Part of a small language model's weights.
Size: 10 layers, MLP 384 GeGLU, 1.55M parameters.
Architecture: RMSNorm before each block, no biases in attention or MLP, untied embeddings, normalized queries and keys.
Training: a variant of Muon for these matrices, 91M tokens.
Each number is 128 + 24 x the weight over its row's rms, rounded and kept within 0 to 255. Layers, rows and columns count from 0. Numbers have three digits each. The size before them is the row's rms in percent of the matrix's.

# layer 4 MLP gate, 384x96, rms 0.336, rows 360-378, columns 48-95
101:108137126110119124105098085149117123121177119144109116175133099160103158121092125137123124145135064149107123136112146132093120130118093115124116
104:120118131131132112140098104111121113137102113158142158116127073123110112165161103134159111153099099108101107150186148116149165094158080150133163
094:108149142107107132138132141100128104180110189110161132168089115152151131161116106134134147148133131145139211098162124092106154106138133142128131
103:137125192119152117143139134127133125152128108100159150134176168109092135139098123112122129170152166122103143106158132088137108159135126108116144
098:169101129118126132158143152149135079175123124145133143090139077149148113118101113145141112081147167188144162127184106113126125123109119108167114
107:151146166167143110149138113131136120131125104183104147111146136122118136119118129132141114155116125145170180116147159095127135139164121109126120
103:144168164146147116119127125179088088181101132149152124145105113123154113111121159164153106133090120131191133128126175139132125122155120111153103
103:103164166102137102136102160108124124170129138127139116146109134141116100112134122163131155160155139134111154171125137094083095084115106177114154
105:085131095164139149101134063131155148119129136113176156123115099129146107124095127116121134094092141137140086147120138167116108163130103102118131
098:127095159093085122123150136153111156125126126128135124138123145123123118123121074126110122155104179121116110181094165147174145129182121113129113
100:085152110087125121131184149139079087115127190128152098158099168136124120118156092109112125129117098112141154132125129114122142135150088090116120
096:133142196101073163079130139155114158140120096136143113142099101115120124142162120048121111138106171118132126155090111109160128102153091105143131
097:109154115159099151189127129130124131132145123130165111137120138144098105149103061111105119138146141159175148117162098147121172129116102126164137
101:137130158105138163121133149122114154134155119146174121158152116124126142146133159096151085127158149114124123109132084106113168160128106088096100
104:129169154130086127097107126089107134111143164110136152152119097124107122130135122128107107128091163163123123132082124179134084152136140118083136
099:118121161150113162099143144145157134104123136159120142089129129142076134120145134093180138123090107117167117127121096130135141110133098089096145
096:128132122086160127116088143168097125114119183095147119124157149103125115178168142130112123138136124092105120084152132140095114103122096127109137
106:080097143122111124139083118076124120098135105128102161117167157131104124141144142076116150118143122145127132124185144138116101184101123132115127
104:099123131121086114121139146093149108113172156149120141161134120127137097148164149137148141119068121097115143162119187160124126130125116116119064
# layer 4 MLP up, 384x96, rms 0.357, rows 360-378, columns 48-95
102:127093087147164156161158147139114172141137133120106136127102111150110165092103130123153135183110134151139132086103120122129103123114168126144136
108:128158114143122146125148125130139121128135106120135134070116089149131116145137157130116113131104135153144140146064115086098165124168114124112143
085:107151108108093129118141130119132097158112155105138153132081133147150104133133078122124154121153146112097182133146135094119140136098146164149119
100:132130129176123153156137130142121095152144129114065127117102127167150142103108158174142118120146115147157108136100136186141114137147119165136095
097:115128157108160130144133110075132131124103170101126125134137104095136156169146098143135138169105145097115131105123170111114166110197153153101128
108:140136144164113161107142104099126164108098127149148112089125102135120138154116075146144104117098104140117129154119083129169119135165090126170106
103:127188135128105142059112133166111127113157134112160167069130101140109123169137142138110131157133154125148098154117160089130117102163150099129110
100:140135119120117152082123128161110145148134159150143068171144131120100129119114105148078117108148113090109136135145100120122135145136149103126137
105:092068131133093108146140136084120140088128162107100086119111125096149110138142141137145123162108140149134121179161155102152157124087105095140123
103:141133131135111164092141093102109114127128163066130142137113137148080116134134117082175138133133130142162153129139156141138149112126095126104112
095:136120108122155145142088145113169170161103089124097131144120120151114087131122156091124080160151123187122145117156119137148156172120129097115111
093:123096092162159127173092164151168085128088113087109156145181126105132100122104129147142130110139131109141120095132107116135135120107127142104172
094:134094111123163143088103127129117098145104165114111136144115136147182140142126114142155158123122101105129118119105106118140121168135136111100158
098:123142129147133125064123121158134125171127142124125098164083132121100131098117136123119126129121143115148139156081109140143124097156173104164107
111:153128152119131145122081151107131104145121149095139106079155072144138098127097114121106130131100172143121115121090113130136089141088150090093126
099:131112095103112116150112143120141150091106071149137162067136154131114136153142130112100173099153097134150155118103077129162133104135138088116111
097:103124143104140110118165172106166097115167116112091112131081117132143110133093132147134129126109109122075152097105090095144134140096118142156095
101:136131117170159131132094123113095128147171108146120169111117161139094133117105113091113115135129127137144150133165094138170145106122104136125104
101:122081125126134132121137167155130144109159092149143119099155148097122136115104159128135148137160062102126146141106110139142116094109149115172133
# layer 4 MLP down (transposed), 384x96, rms 0.114, rows 360-378, columns 48-95
100:164132124139159149087084134132134066119121109112130094145120162138155119133137052146098135091076163138098118131126110132158108105133111129135127
103:122134131094153093126099107122112120128135153099112100124113172102138109118109119133099179117113111111137106124158170119127158162168124088118149
089:089144101132119145102139135099181107154147176116150135111093130161170137153143120136109168115177152137147161124119155103129143118135133156174112
101:125120181101146102135133123123169162062121129127163138143133136103145145113073115116103127147149154148143149125111140150110141129134113124120139
101:131108132159147126115106131115108155088154090137148101156118144119123088185102123125169156121139130119120134169061126138138123106137148162077083
109:134119094181103123118109089106144096136140142096108108153138138162124169135139123108122185120081133091135132062136140167111117157132122102132083
104:108139133153110128110094113092155147124154134133105114137115111143145086119086124114074167127130178123093113122120126127116148177090123072092103
103:093141151125156120136122159146136125123109106106149136151140098139154132135110179127150151130109123165092154150167124143105151182172110157140113
100:127108133135147125093119068133116162128141118085132088123097131099085107103123151137159130091138150106154109128118121130156141154131143150127134
095:118138145138116123088118124129133127096118146115128122135143175127149111190103124154095106171111098092105122144164114131109104146156131158131114
094:114110125147118116174142172150159095130143144108154126149133111076147169139173121155095060159127109155110113144121110156116146085171093095084138
100:132147141091100143106175116125099161116099142144131110123122140116145153097137135095121099122136150126097155141107135140133172116150100127135125
088:115111152039132110133104139164099102165082134128145143132110089096116130163123136119138169130095112148140138117088109154120111116118123064114120
096:110125140136115136145143107144153112142137121121098135152148107104147078150129139133100128091145144136140135127085106124129085105101140145125171
098:123213119159101145100096135152138115140170129087130118117084122138189144134132116125103128110099132111119114178143096130149109097095126118120147
103:127161118141130112115142124175083079153149129104158125139106128126102152111111149151108129141108125092097113158118151118111139140153157130191136
088:103126165122101199189104166143124107141087135121132150141094093085093145147139113122111125140137114155079129146125099116153165087138182113090119
103:124165141162156110105142106172135150084157167133124115141153168118144135152088154121169160121083150171141103140150117149116113114144125128110152
106:156147182106156096097143147149139116099100129114138154128105076156159122139122111119109133151046136122142103145173089123110141115132172144138114